{
  "num_attention_heads": 4,
  "num_key_value_heads": 4,
  "norm_place": "pre",
  "positions": "rope",
  "rope_theta": 1020.0,
  "rope_fraction": 0.5,
  "extras": ["some layers without attention", "local attention windows", "gated attention", "exclusive self-attention", "capped logits"],
  "init_std_o": 0.00783,
  "beta1": 0.9,
  "beta2": 0.99
}
Each number is 128 + 32 x the weight over its row's rms, rounded and kept within 0 to 255. Layers, rows and columns count from 0. The size above them is the row's rms in percent of the matrix's.

# layer 9 MLP down (transposed), 512x128, rms 0.0799, rows 37-54, columns 0-127
size [104  97  96 109 102 104  97 103 110 100  97 103  97  97  99  95  93 102]
[[ 92 232 129 127 118 105  92 164 121 133 158 118 106 149 103 153 114 179 120 146 172 174 109 119  88  65 118  98 115 152 128 106  86 136 156 119 136 193 106 182 135 125 117 117 143 154  87 152 137 121  87 173 132  84 151 112  91 141 104 108 110 132 141 133 110 139 129 105 142 120 144 152  84 179  90 132 100 178 181 167  84 103  67 127 138 141  48 110 162  98 157 133 186 111 168 155  96 193 108 120 114  86 193 140 167 134 150 139 182 129 173  91 158  72  98 104 133 117 135  75  76 156  91 160 141 109 136 124]
 [119  84 157 110  91 117 145 108 102 107 107  93 150 128 157 131 111 148 156 124 156 173 116 132 129 170  77 114 120 102 121 120 150 145 110 122  82 191 167 160 124 134 110 103 123 148 114 192  93 173 143  32 140 103 131 125 151 172 183 108 159  97  88 166 128 109  93 150 156 109 141 141 107 155 113 157 117 130 170 156 113 147 133 122 151 110  98 163  34 127 111 127 109 120 154 134 196 168 108 121 113 120 193 122 147 173  96  81 109  96 158 115 213  84  23 125 108 107  95 130  95 111 103 192 138 111  90 139]
 [145 137 106 123 114 163 121 161 229  94 198  74 134 105 126 176 137  80 142 140 129 172 162 123 169 114 115 142 139 136 162 159 165  85 128  87 100 101 121 145 165 153 108 134 138  99 115 167 186 142 190 181 118 137 119  99  97 142 116  94 181 165 110  82 103  97 166 177 141 158 149 140 118 183 176 159 154 207 143  95 114 111 144 100 114 109 136 135 109 129 114 138  66  98 146 150 114 112  99 137 151 173 131 200 148 122  89 139 122 213 147 103 100 141 161 165 113 162 164 132  95 100 110 168 159 149 104 165]
 [149 129 127 132 140 176  61 157 117 148 147 160 182 109 101 122 113 121 118  89 109 150 114 123 135  92 144  99 127 131 113  88 151 160  58 140 159 157  80 118  98 121 115 112 183 121 146 149 105 110 119  89 137 140 218 130 103 143 124 133 149 124 100  99 141 189 112 166 179 114  71 165 125 163 129 149  95  44 152 130  63 146 130 150 142 143 181 101 120 112 138 118 132 114 105 162 210 129 109 124 138 170 101 198 139 185 187 163 105 117  97 125 107  79  49 121 122 110 162 154 108  68 120 146 195 134 150 145]
 [108 168 129 142 118 122 136 172 146 114 154 109 123 145 143 128 171  84  60 114 175 146 132 103 143  86 115 181 127  82 103 148 163 138 104 119  83 107 143 217  97 127 119 132 107 132 189 142 139 141 114 164 142 165 127 126 121 154 111  86 104 136 187 118 141  75  85 234  79 190 106 160 142 145 141 114 170 172  98 175  89 143  77 110 183 137  84  83 143 145 122 116  89 158  93 104 126 112 166 104 190  85 130 108 151 183 173 135 113 128  76 156 136 151 147 134 129 130 146 144 105 109 113 156 188 114 158  80]
 [172 135 178 168  92 155 148 206 123 125 117  94 113 133 116 130 152 138  92 173 181 167  81 104 101 154 168 169 159 159  68 113 113 163 118 129 102 148 141 103  93 144  95 104 150 102 163 121 105 178 129 142 145  84 129 137 118 140 119 122 129 133 159 128 128 144 105 148  78 134 137  78 129 111 129 182 151 120 118 180 100  76  69 137 141 179 154 119  96 127  57 163 126 104 125 123 107 121  82 161  64 114  91 152  82  82 141  44  86 115 136 123  91 120 132  67 159  78 143 127 176  90  64 166 147  69 153 138]
 [132 107 123 181  57  59 129 183 118 138 108  82 158 162 143 119 145  93 117 161 140 154 123 143 113 110  80 121 112  53 126 129  56 185 127 179 103 133  80 147 162 184  99 156  98 118  68 149 121 150 112 187 148  94 134 116 156  72 116 157 134 169 130 125  85 122 152 149 106 148 109 131 152  93  85 129 105 109 156  96 148 142 194  69 119 131 150 175  94 144 113 193 127 156 198 101 146 167 156 129 131 140 197 135 124  88 149 134 154 112 111 163 151 166 170 152  89 125 116  96 113 189 140 136 136 112 114 168]
 [130 169 149 110 148 140 106 146 170 137 167 102 152 104 165 105 111 125 151 188  96 194 161 107 111 146 134 127 120 150 101  63  79  67  92 114  96 140 112 114  79  84 168 142 207 145 120 122 108 135  97 123 120 158 151 124 120 174  79 126 130  71  33 107 183 101 117 122 133 129  93 117 146 129 144 108  85  75 135 106 111 190 145 151  87 116 152 124 173 153 108 146 121 190  64  67 134  99 105 101 128  93 103 111 144 172 118 160 101 148 181 147 132 108 101 163 109 171 117 167 102 128  86 130  53 127 136 139]
 [ 88  93 148 166  99 120 207 167 123 132 112  84 171 121 124 107 101 141  66 122 104 104  87 163 142 125 145 157 145  92 132 136 120 167 185  49  69 170 107 142 120 134  86 159 102 178 121 111 108 147 116 152 152 125 130 147 148 133 122 129  89 131 160 156 145 127 171  84 127 199 172 117 139 152  99 155 111 158 108 177 109 121 127 119 152 170 185 146 125 101 160 141 101 176 155 127 124  76 168 177 120  80 150 111 158 152 154 157 196  85 155  98 155 171  45 116 106 151 133 139  87 132 109 203 169 100 109 116]
 [111 150  85 154 147 152 111 117  79 205 160  71 112 114 116 165 141 138 136 117 110 137 111  90 105 153  86 179  95 152  99  60 165 134  85 150 155 103  98 175 165 141 143 143 167 153 135 137 174 106 121 150 128 117 126 139 200  93  92 134 158 138 133 110 154 145 147 137  95 150  76  67 104 116 140  56 161 145 163 187 165 111 120  78 118 115 160 166  93 195 186  76 154  82 100 160 126 112 128  73 150 143  96 106 129 124  92 121 120  77 100  91 108  92 159 150  65 110 115  95 181 100 155  99 125 103 143 116]
 [ 94 187 122 120 157 155 103 107 126 130  85 112  35 172 144 134  80 112 140  84 133 162 153 151 148 206  97 139 103 126  87 180 178 152 143 118  97  94 131 138 165  80 148 127 139 119 128  76  98 149 133 162 112 109 174 137  75 173 174 107 169 115  88 129 113 139 181 115 183 123 128 135 118 146 124 111 157 153  77 125 162 108 110 122 129 117 147 186 119 133 128 124 146  82 123 144 189 148 110 115 137 164 166 139 130  77 149 216 156 131 164 127 186 165 182 137 177 106  90 164 146 152  93 175 130 127 182 165]
 [100 148  75 139 102 169 155 171 124  80  80  92 172 158 110 145 102  86 133 147 150  95 120  85 122 112 158 170 206  99 146 117 165  74 133 117 111  92 156 128 151  58  70 196 122 109  96 127 114 105 146 137 145 203  40 119 123 100 176 172 119  73 121 121  98 112 139 164  79 133 112 178 166 118 129 182 138 121 120  78 136 127 139 117 111 111 165 111 119 164  93 117 129 118 140 108 145 150  75 187 136 134 124  96 107  82 174 132  82 152 169 112 172 127  91 113 106  72 138 107 127 133 162 116 153 180 134 154]
 [138  85 109 153 106 156 171  88 135 185 131 128 152 140 156 114 165 161 183 101  82 179 152 105 114 185 129 120  95 114 146 115 137 143 178 118 143 200 124  68 137 169 156 101  97 165 112 149 156 167 124 162 116 226 171 136 119 137 172 150  92 167 104  81  86 119 107 132 119 152 150 125 139 129 107 115 103  80 177  90 156 111 160 122 152 105  90 129 138 116 133 147 141 118 149 152  65 142  63 133 176 166  94 149  76 102 123 194 168 114 114 129 155 124 122 161  77 166 170 138  46 135 107  91 148 112 164 121]
 [125 110 142 133  64  70 110 131  83 111  72 122  89 159 174 118  87 108 151 157 145 107 212 150 137 159 113 139  95 141 136 112 137 121 145 106  98 161 125 116  96 113 105 151 172 177 114 166 121 151  95 121 179 115  65  50 162  55 113 110  92 189 121 143 111 136 102 148 193 116 170 120 113 123 148 139  89 116 140 140 141  59 129  81 144  86 111 157 127 103 125 134 112  66 167 147 101 134  75 117  89 177 138 111 111 165 113  59 132 130 133 108 121 123 154 132 134 202  78 152 131 134 140 123 164  51 141 123]
 [129 116 144 146 105 128 143  83 102 202 160 121 115  78 140 154 120 138 146 164 110 141  79 112 128  99 133 132 135 110  81  92  82 161 119 145 139 114 153 136 147 137 145 121 115 114 157 160  93 118 107 132 119 124 132 135 166  54 115 121  66 111 144  96 157 180  86  95 105 166  87 143  83 168 108 157 128 163 127  71 114 183 120  56 165 124  97  78 142 138 114 160  90 174 163 127 107 149 108 126 153  91 154 134 130  55 159 175  87 157 120  91 132 120  87 131 128 142  59 126  95  70 196  74 197 161 149  63]
 [211  92  99 122 134 122  72 184 149 151 137 117 129 175  83 119 138 191 127 135 147  81 155  78 120 146 112 138 120 119 133 135  96 113 156 214 153  99 119 129 146 144 158 175  84 130 107 151 172 147 176  96 137 150 165 129 132 170 149 142 138 168  86 113 114 137 111 194 128 172 171 100 137 125 126 187 178 122 118 121 108  67 126  81 176 169 180 135 120  97  89 167 137 141 120 111 100   0 157 149 123  95 143 124 116 203 134 129 115 130 124 147 110 108 112 151 173 123 166 114 138 111 132 161 147 142 150 140]
 [165  80  55 141 129 117 148  77 128 128 170 184 104 188 146 154 149 101 117 148 142 145 150 188 163 132 132 163  84  59 120 138  86 142 163 105 121 173 159 133 160 205  80  91  78 101 121  58  76 193 112 104  95  89 175 125 124 152 175  75  99 166 117  92 170 150 159 168 111 125 161 148  58 180 103 150 118 142 113  65 101 143 119  72 127 105 104  94 134  88  98 129 115 120 111 147 132 117 111 143 132 130 120 124 104 105  92 145 119 100 132 154  86 139 130 107  99 160 132 141 128 152 118 118 116 202 115 117]
 [118 134 104 124 122 188 104 145 140 124  70 126 165  97 107 116 154 122  89 130 116 137 143 172 120 149  94 106  83 139 136 171  83 106  82 127 116 167 111 190 200 169 123 134  79 122 190  98 126 115 149 163 121 144 133 127 159 128  89 107  94 142 110 122 167 174 144 191  78 189 179 177 193 131 155 108 110 159 128 186 104 190 166  95  79  56 110 144 149 120 117  85 180  62 166 106 115 130 135 118 128 170 174 216  85 123 155 102 113  94  94 130 130 124 127 121 127 153 155 147 124 117 148 119 126  99 155 124]]
# layer 9 MLP gate, 512x128, rms 0.0925, rows 38-55, columns 0-127
size [ 94  98 112  90  93 109 104 111  94 101 106 105  95 106  95  92 108 104]
[[134 136 145 140 121 139 112 163 122 135 139 211 150 150 127 157 153  51 146  80  96 134 119 147 109 138 208 150 154 191 146 125 125 142 107 186 126  74 169  89 109 103 117 101 146 110 136  57 166  98 104 187 124 108  85 125 140 128  93 148 119 168 113 112 178 126 157 123 107 143 148 165 137 114 170 122 130 101 133  80 104 167 175 106 110 138 147 104 153  58 104 194 128  88 107 152  66 119 153 152 130 141 116 115 133 142 179 138 170 181 121 178 133 151 167 106 125 136 200 146 172 162 138  66  88 151 187 117]
 [142 116 136 109 104 113 148 115 162 123  56 129 157 120 140 113 135 123 116 116 121 119 194  98 139 162 168 116  89  92 123  75  61 173 114 145  72  52 107 121  73 135 108 156 114 185 149 147 129  78  89 135  86  87 108 120 135 137 106  61 140 122 104  73 157  92 122 129 176 123 118 140 132 141 222 138 134 147 124 171 158 173 152 127 134  80 117  88 181 151  85 131 155 129 132 118 144  83  87  98 123 112 142 156 147  39 162 119 142 155 119 102 215 142 168  96 130 120 162 124 117  73 103 106 110 128 163 154]
 [123 159 111 144  49 128  91 161 102  98 142 111 148 132 136 173 113 141 148 131 158 157  85 173 153 114 136 145  87  90  81 174 203 109 131 127 142 164 119 194  89  95 116 118 145 126 114 139 115  87 126 112 148 108  89  98 165 154  55 130 143 109 144 147 183 111  94  76 138 119 147 173 146 122 209 123  98 121 166  82  38  73 147 110 152  96 178 107 137 151 124 119 159 163 142 154 154 165 160 141 106 161 124 164 170 134 147 134 123  57  94 199 118 108 131 145  77 123 171 139 121 104 136 127 183  89 139 146]
 [109 180 167 137 114 128 153 143 124  99 116 176 137 147  88 143 167 109  75  92 200 162 103  47 135 132 128 101 138 130 182 139 150 151 127 122 118 125 112 178  37  69  70 113 126  84 157 147 117 169  93 122 135 197 110 170  71 112  72 115 154 145 135 125 154  75  80 125 141 138 141 152  85 137 144  86 149 171 116 134 111 165  55 121  72 106  96 137 133 103 174 107 132 123 131  70 171  74 164 165  97  68 139 119 160 172 139 127 141 115 134 166 136 126  96 135  95 148 123 147 168 164 109 148 128 135 120 100]
 [136 119 126 150  96 162 114 199 112 120 134 155 128 147 125 105  78 100  83 160  96  97 137 101 111 151 179  86 114 108 131 163 152 144 173 169 107  97 153 104 130 133 178 108 127 136 131 172 104 116 139 131  67 131 170 159 147 157 186 170 120 133 106 125  67 111 119 116 172  97 115 176 135  87  71 182 177 175 105 147  82  69  81  61 149  72  67 133 112 104  94  82 166 143 136  82  85 117  83 136 131  88 161 138 137 140 111 162 179 115 159 136 154 169 160 119  54 131 159  98 101 124 147 156 154 145  84 123]
 [102 208 153 109 124 120 155 130 134 106 161 171 142 114 131 105 163 164 131 176 167 101 119  77 101  56 132  63 133 116 174 137 111 164  89 147 140 157 104 111  42  88  70 209 130 157 145 113 206 123 138 173 163 104 171 133 118 110 136 144 196 179 145  83 169 153 129 100 134  84 158 145 147 113 171 143 121  93 109 103 154 164 127  60 108  97 161 138 135 173 126 171 106 169 201 119 108 152 128 147 126 178 111 150 128 120 138 141 131  95 131 126 120 155 165 124 135 113  97 146 157  96 132 136 167 138 137 180]
 [126 147 135 148 114 119 142 152  93 173  94 183 126  81 124  95  51  54 124 136  69 119 127 156  95 109 132 167  99 137 114 129 180  64 117  80  91 117 125 108  89 145 108 187 114 137 201 177 155 145 131 140  94 120  91 126 155 135 100  82 149 111 166 122 110 106 132  68 133 145 128 113  79 142 210 120  89  97 114 135  62  81 100 122  78 116 116 133 146 112 155 170  82 153 121 162 146  93 165 163 125 104  86 109 144 205 131 159 136 146  69 139 117 105 169 126 123 136 126 136 122 140  49 100  86 121 135 126]
 [148 153 155 214  83 144 127 121 132  95 129 169 114  87 169 153 148 114 186 118 137  97  64  92 142 144 146  50 125 171 159 210  92 142 114 107  69 154 126 149 154 130 119 126 110 192 151 118 134  78 153 166 155  82 125 100  57 155 174  98 100 140 123 154 106  86 160  76 142 151 103 172 110 131 149 117 152 160 131 153  87 130 127 100 172  97 164 119 150 142 108 129 127  66 162 119  98  94 143 126 115 162 113 205 138 106 127 154 167 108 162 109 197 123  99 119 126 160 188 154 144  91 144 127 161 141 105 139]
 [159  98 129 159 140 135 177 121 168 116  93 131 137 125  90  82 134  63 156 182 104 153 128 105 139 108 125 141 109 144 146 164 159 134 169 122 143 125 102 119  28 149 106 156 114 118  88  23 134 114 146 131 181 120 151 139 142 157 165 140  32 118 145 157 187  69 111 151 114 142  71  99  83 129 167 156 155 150 133 164  82 121 144 135 110 123 119 146  99 181 126 116 137 111  83 173 119  82 136  83 136 126 132 184 117 167 152 125 153  65 125 105 141  91 183 177  67 112 164 145 126 142 145 103 103 154 109 111]
 [167 145 124 134 138 152  75 169 161 139 115 130  56 165 135 124 154 162 191 112 150 132 134 154 168  89 101 164  84  99 150 117 102 112 142 114  41 101 114 170 112  66 131  94 121 145 122  65 155 181 159 134 192  82  76 134 104 125 190  97 100 128 155 115 157  99 174 113 121 149 119 134 113  84 136 136 129 147  90  62 154 120 109 153 147 128  70 141  61 135 105 129 152 115 105 103 153 125 186 117 155 117 170 166 167 117 105 151 180  82  76 162 102 136 108 166 126 146 109 218 142 130 120 137 151 140 143 154]
 [ 53 125 154 141 112 109 183 154  85 170 128 131  64  95 139 105 145 160 144 161 129 101  85 120 107  77 163 173  72 156 126 108 152 185 122 139 139 176 109 164 108 115 128 149 160 169 170 135 127 136 137 171 155  93 181 136 102 125 109  69 145 186 118 148 183  69 114 116 118  90 136 126 121  99 139 115 142 101 103 198 131 131 138 132 116 157 124 120 132 152 127 173 114 192  81 119 125 109 142 127  62  84  98 184 170 183 128 166 206 141 119 162 115  91 154 126 138 124  97 216 113 107 129 106 170 148 109 135]
 [ 77  85 125 152 123 121  94 100 126  71 151 133 142  90  86 213  46 140 157 112 148 112 121 140 112 133 120 106 144 108 136 169 158 146  92 121 121  96  99 152 121 123 158 125  88  95 147 162 135  95 159 145 199 133 146 193 114 152 182 160 134 127 153 152 175  69  88  45 178 104 106  79 128 147  90 164 130 118 128 150 147 195 134 145 159 120 118 177 129 132 110 123 137  95 122 109 125 116 176 143  97  81 132 108 115  97 108  89  81 108 160 152  94  96  56 133 126  48 140 182 113  85 152 150 130  97 146 128]
 [160 135 122 134 144 164 100 189 191 135 112 145 108  43 143 138 159  75 110 155 106  90 105 100 125 144 137 108  88 103 175  91  83 120  71 148  85 117  81  76 102 155 114 193  78 169 119 119 131  92 177 150 135 103 171  91 152 110 126 155 109 108 152 135 138 111 166 138 151  98 131 115 105  92 170 160 126 163  83 196 129 146  69  98 111 169 119 165 130 118 112  76  59  84 167  56 131 111 121 144  73 174  93 111 141 150 133 126 175 141 165 154 143 151 135 105 127 126 176 129 130 103  92 167 142 161 148  93]
 [147 132 139 111 134 159 121 118  98 106 111 144 138 100 113 137 119 118 159 115 114 141  88 126 105 123 156  73 167 132 128 168  95 159  72 159 157 112 119 142 115 106 180 150 212 140 168 124 113 120 171 111 126 139 132 169 139 150 140 105 113 146  88 116 146 143 202 114 160  73  98 113 172 146 137 142 111 127  95 145  33 137 109  84 189 107 124  94 146 156  61 124 114 149 190 155  68 123 103 122  46  73 124 122 130 115 117  91 123 161  88 131 123 177 101 132 128 139 200  99 156 193  93  62 169 102 162  79]
 [103 128 151 112  92 165 109 131 142 129 126 148  90  75 129 112  93 105 162 142 127 122  93 104  69 136 148 178 133  97 124 149  87 133 116 107 143  88 141 162 122 146 123 139  93  69 117  39 128  67 110 109 172 116 158 148 103 110 180 122 117 116 115  41 168  75 118 126 114 138 125  80 122 111 121 184 130 194 130 139 161 142  78 181 137 109  89 108 137 155  90 110  73 175 161 167 148 102 168 166 111 124 158 104 127  95 191 137  71  91 122 155  92 145 122 202 134 103 125 174 168 136  80 102 140  78 148  83]
 [151 141 122 165  65 161 161 139 139 115 157 134 169 163 164 118 155 168  68 128 128  81  71 117 115 112  97 153  62 130 152  93 129 125 165 171 166  60 123 195  87 108  77 112 148 160 108 176  99 147  99 139 110 140 167 170 109  86 146  90 118 101 193 141 181 147  76 121 132 130 145 127 161 118 145 148  93 105 109 116 127 119 128 160 188 112 183 138 145 106  56 209 213 106 142  75 146 136 156 136 103 161 152 151 149 116 109 166 148 140 101 114 154  87 111 115 116 147 100  83 136 100 154 138 119 118 133  82]
 [109  92 104  73 161 112 154 130 161 112  65 167  89 120  18 113  89  94  90 112 145  88 118 127 225 133 151 142  89 150 109 153 136  54 125 180 104 144 126 142 140  81 113 134 129 105 148 133 115  94 125 120 213 116 115 107 155  59 115  99 130 158 174 111 123  88 111 123 132 143 109 125 147 163 125 126 120  80 141 152 170  89 144 116 163 113 121 102 145 138 105 156 105 161 141 112 180  65 111 128 192 138 124 116  98 121 100 116 156 159 116 167 165 109  86  85  66 127 140 127 123  76  91 116 164 184 142 119]
 [ 55  55 147 127 153 122 112  96 139 123  71 196 115  96 111 139 132  86 134 127 141 166  97 130 106  69 122 164 101 100 160 164 100 164 107 123 126 124 130 144  49 153 135 150 159 140 110 120 172 149 136 136 175 108 159 209 147 116 156 124 143 191 155 117 118 114 165  85 133 103 129 121 112 181 111 105 153 137  95  81 115 116 145 126  86  56 190 104 137 126 150 159  77 160  99 142 170  93 125 198 171 166 110 103 145 181 172 109 179  82 149 106 124  91 134 136 167 100 120 138 129 102 149 175 139 167 117  86]]
# layer 9 MLP up, 512x128, rms 0.08, rows 38-55, columns 0-127
size [ 99  94 107 101 102  99 102 113 101  98 103  96  96  98  94  94 103 100]
[[118 132 111 183 118 100 165 143 131 137 157 182 143 126 143 107 131 147 125 154  78  94 166 131 150 134 133  75 101 136 146 173  71  75  96 147 145 149 116 106 107 138 128 120 116 136  63 102 169 139 129 134 130 195  95 162 167 149 144 138 112 126 125 126 133 161  98  97 131  83  85 164 139 111 163 101 206 108 161 107  71 133  97 150 150 164 136 171 161 159 188 156 113 128  95  94  94 136 128 153 166 120 112 126 130 115 112 114 116 117 121 132  41 172 156 163 181 102 110 135 153 201 113  28 100  94 172  47]
 [133 163 151 189 113 119 127 148  88 167 121 153 169 180  83 147 174 119 125  30 130  90 112 148 105 122 172 160 112 160  66 131 118 116 153  92 118 119 146 135 111 100 110 100 113  83 119 146 126 108 139  73 147 163 111  87 155 145 158  96 107 121  75  98 124 152 167  85 132 172 103 104 171 135 195 184 121 145 180  88 157  78 140  98 139 174 167 182 129 140 131 116 145 196 169 139 162  93  56 104 139 116  89 197 153 158 141 123 116 140 157 106 121 176 134 141 160 118 117 164  98 117 149 159 144  89 114  71]
 [ 27 151 134 125 141 117 123 114 173 134 125 144 146 163 118 108  99 117 108  95  92 155 159 122 134 133  84  53 119 165 151  64 182 115  97  94  83  84 151 152  99 137 144 162 147 161  67  88  91  93  93 131 151 100 117 131  95  87 138 166 111 138  93 103 168 150 182 127  91 169 112 131 124 174  60 102 102 129 135 142 134  97 160  96 124 141  77  80 110 159 109 153 144 134 106 124 125 128 110  99  86 128 178 166 171 157 184  88 128 120 109  92  63 118 139 179 100 135 103 142  64 135 145 168 157 165 154  68]
 [137  92  88 140 155 124 182 106 207 117 110 126 100 119  76 136 170 133 176 142  61 100 207 181 145 106  77 152 159 140 137 110  96 155 187 108 167 148  93 124 153 127 133 161 158 133  80  82  99 123 112 179 157  96 119 116 109 161 110 147 149 110 123  97 116 152 153 116 145 172  92 142 119 110 158 157  88 115 107 170 152 124 175  76 152 129  74 124 157 134 164 113 164 154 105  84  91 110 162 180 135 172 160  89 131 131 138  96 169  36 109 123 148 113  64 107 119 116  72 168 122  87 138  93 146 158 102 117]
 [109 126 117  65 168 122 122 171 142 137 135 128 122  92 131 112 102 133 155 124 156 142 180 138 161 161  96 150 153 107 169 118 123 115 174  77 162  99 102  95 139 123 149 195  84 143 138 176 139  46  58  86 117  88 197  89 163 161 101  87 118  96 197 159 122 113 102 153 119  61 159 109 164 161 140 104 148 149  87  99 138 137 155  70  99 130 158 126 124 126 185 142 105  76 178 150  78  81 165 118 159 123 137 155 104 141 131 160 151 119 110  96  74 152 124 165 109  63 123 138  93  83 152 136 164 154  94 138]
 [132 113 148 156 138 131 148 173 138 106 118 107 114 118 122 111 101 146 160 198 175 162 159  80 139  84 115 150 125 172 153 151 161  62  70 123 126 126 122  85  89  92 107 123 120 183 125 182 100 178 157 143 105 142 155 130 118 144  92 152 115  92 122  98  87  94  41 128 132 138 109  76 143  97  84  73 123  58 146 158 118 116 110  55 145 124 152 108 107 152 107 144  99 110 103  89  90 169 147  82 136 123 157 127 111 152 118 162 191 117 110 187 104 125 195 124  84 139  65 115  92 126 157 211 141 136 140 134]
 [ 99 133 101 152  84 144 172 154 126 124 188 118 133 156 146 162  81  88 108 129 125 129 149  99 151 165 146 149 206 162 157  77 111 103 134 120 164 133 157 117 132 144  98  53  83 168 111 194  83 142 101 131 128 127 148  83 144  79 110 103 147 142 111 133 171 134 193 133 101 125 152 181 130 120 177 137 113  86 118 189 147 141 107 101 164 127 102 133 157 183  83 178 160  94 138 101 142 133  95 144  86 123  90 148 153 112 135 161  66  95 115 158 143  98  76 147  84 125 118 194 174 113 142  66 157 160 151  62]
 [ 98 119  90 142 126 139 106 142 115 112 112 154 172 129 131 116 135 111  97 164 146 150 136 166 125 141 117 165 138 109 126 140 148 119 122 101  79 128 141 178 120 154 121 187  74  91 124 200 156 194 159 147 128 147 153 168 111 138  93 160  98 146 170 143 129 128 134 133 142 139 132 143  99 175  67 169 101 178 122 212  64  61 130 140 161 149 130 134 113 119 147 132 134 200 154 180 128  95 166 117 111  69 121 136 133 196 166 119 163  62 148 193 130 188 121 173 138 101 118 131  85 118 112 208 138 137  81 181]
 [109 131  95 167 211 144 146 103  80  89 116 169 147 141  95 125 157 132 110 109 100 113 183 183 125 152 144 208 107 111 159 166  81 101  42 126 180 157  70 134 126 142 159 134 141 121 138 144 117 134 163  74 151 122 211 120  95  99 147 135 112 134 140 103  68  81  81 138 104 189  94 117 115 102 115 120 136 149 127 113 165 145 122 104 116 107  71  73 120 157 195 145  93 126  85 102 150 119 128  97 132 152  81 103 135  81 114 102 155 108  87  99 125 108  75  97 115 127 146  96 174 137 108  96 157  88 127  84]
 [133  81 159 106  97 141 147 117 202  99 133 102 116 122 156 135  36 154 135 122 155  28 105 124 115 156 171 144 114 118 198 118 173 136 117 153 166  93  75 136 157 176 153 156  51 145 225 150 132  80 146 148 142 114 119 117 140 148 125 157 129 138 103  94 119 128 137 123 120 131 128 109 141 169 118 140  98  90 142 144 125 145 210  56 139 114 148 133 167 172 138 154 138 213 101 141 123 167 121 107 137  93 152  86 141  90  99 173 146 128 148  96 112 105 141 110 113 175 102 125 127 158 119 183 129 104 103 148]
 [122 183 163  78 117 168 102 121 119 143 115 135 123 148 167 111 212 139  57 106  84 117 199 155 120 150 159 167 131  85  75 100 135 168 109 129  80 119 144 122 145 147 137  56 147 174 127 153 121 183  56 127 158 120 108 180 107 141 168 151 111 125 137 131 146 111 154 149 155 132  86 106 177 101 163  86  74 119 159 200 102  90 139 124 149 123 135 147 102 189 107  75 189 101 116 157 120 142 110 130  59 112 128  87 155 110 133 165 151 134  85 149 129 157 140 103  90 122 145 102 132  97  92 174  73 144 122 147]
 [ 71  56 130 124 150 145 121  84 116  50 122 102  91 124 153 161 133 137  96 172 120  78 139 177 121  98 155 172  96 113 193 106 101 119 137 143  97  78 141  91 125 170 187 105 110 164 145 152 175  69 133 102 135 105 143 163 185 176 111 144 130 118 164  67 143 193 148 111 102 105 127 160 139 114 157 113 101 143 123 102 107 138 193 126 108 169 130 169  80  72 115 109 176 179  82 155 168 148 124 147 119 162 126  55 139  86 114 114 129 122 157 132 154 130 151 151 158 107  99 105 160  95 124  78 133 122  73 165]
 [101 142 143 189  97 110  83 112 115 125  78 167 130 143 184  99 113 133 114 133 149 117 130 159  98 116 116 119 141 112 116 110 119 148 177 145  85 135 133 110 158 106 149  41  94 102 149 107  79  94  81 132 163 118  73  98 106 120  75 154 156 136 102 119 220 180 118 140 152  65 140 118 134 133  91 147 117 183  86 203 115 136  73 137 142 108 132 165 120 182 124 122 166 114 118  78 174 155 138 171  96 137 122  85  80 131 143 124 169  97  82 116  34 170 115 125 145 142  78  92 119  91 127 127 119  95  85 126]
 [151  79  98  49 107  64 180 152 122  96 111 128 133  74 129 128 173  95 156 132 118 151 121 107 117  84 116 129 106 160  99  83  75 125  99 137 171 132 143 180 161 112  54 118 121 128 162  94 178 118  91 188 114 153 169 118 127 133 126 100 113 137 102 155 173 111 189 138 125 124  94 147 109 109  98 166  82 119 107  87 129 190 152 179 107  74  56 147 146  97 188 167 114  69 105 114 133 190 144 168 130 141 124 147 129 168 147 125 167 147  77 159 158  88 104 142 120 153 166 157 141 107  91  88 114 147 156 146]
 [139 138 106  83  99 153 105 121 109 123  93 158 116 113 117 117 171 125 110 197  82 126 115 163 155  74  50  85 159 126 150 155 188 142 109 104  83 135 169 150  52 115 122  60 122 146  91 114 140 146 127 105 105 136 135 155 185 111 108 127  96 111 126 153 124 142 157 117  87 187  87  75 161 179  50 139  68 152 144 102 187  55 118  96 135 162 138 160 128 133 179 123 213 134 149 121  97 113 141 114 139 118 153 106 140 136 144  99 132 163  97 131 149  92  76  95 136 113 186 144 141 124 164 151 139 147 130  79]
 [175 187 126 138 110 102 141 189 168 130 155 145  89  81 158 102 145  96 125 146 123 144 112  72 123 150 102 117 182 172 109 146 143  59 125  77 177  97 127 152 148 122 148 226 108 115  81 101 163  86 166 104 102  79  48 137 152 119 120 127 137 137 151 131 120 144 142 128 128 159 151 191 136  67 165 124 129 202  81 175 125 143 116 106 149  85 159 111 137 179 149 140 133 136 103 151 167 121 157 140 115 127 132 181 118 112 130 134 117 159 106 111 160 128  46 171 107 172  93  76 114 111 105 138  78  94 149 143]
 [178 122 114 129 155 127  81  81  84 118 125 140  97 137 124 171 130  94  85  61  83 190 208 145 133  79 109 138 131 146  91 170 119 145 105 170 112 134 128 179 121 121 129 122 164  56 174 131 100 146  98 106  63 117 148 159 126 118 107 121  85 124 167 124  80 117 157 106 140 147 109 133 140 140 122 124  94 186 101 105 146 119  92 130 129 135 136 117  66  77 119 193 121 159 157  88 164 137 162  66 125 139 150  47 179 111 110 168  94  97 142 114 133 106 171 156 123 122 177 128  85 153 116 110 167 188 173 171]
 [148 141 119 163  92  98 142 166  88 134 139  95 115 136  90 171 153 165 142 143 153  74 136  93  96 110 156 121  78 128 139 143 147 175 183 118 114  78 135 156 129  82 100 168 122 141 102 117  77 112 222 144  98 151 171 110 120  54 139  91 176 123 136  57 141 112 136 151  97  61 137 155  75 131 110 152 128 153 198 134 119 147 106 146 130 110 156 106  76 140 107 133 133 194  97  93  89 127 111 148 134 118 176 150 123 128 100 118 185 146 136 148  77 165 121 161 170 103  96  99  67 109 142  95 175 164  64 144]]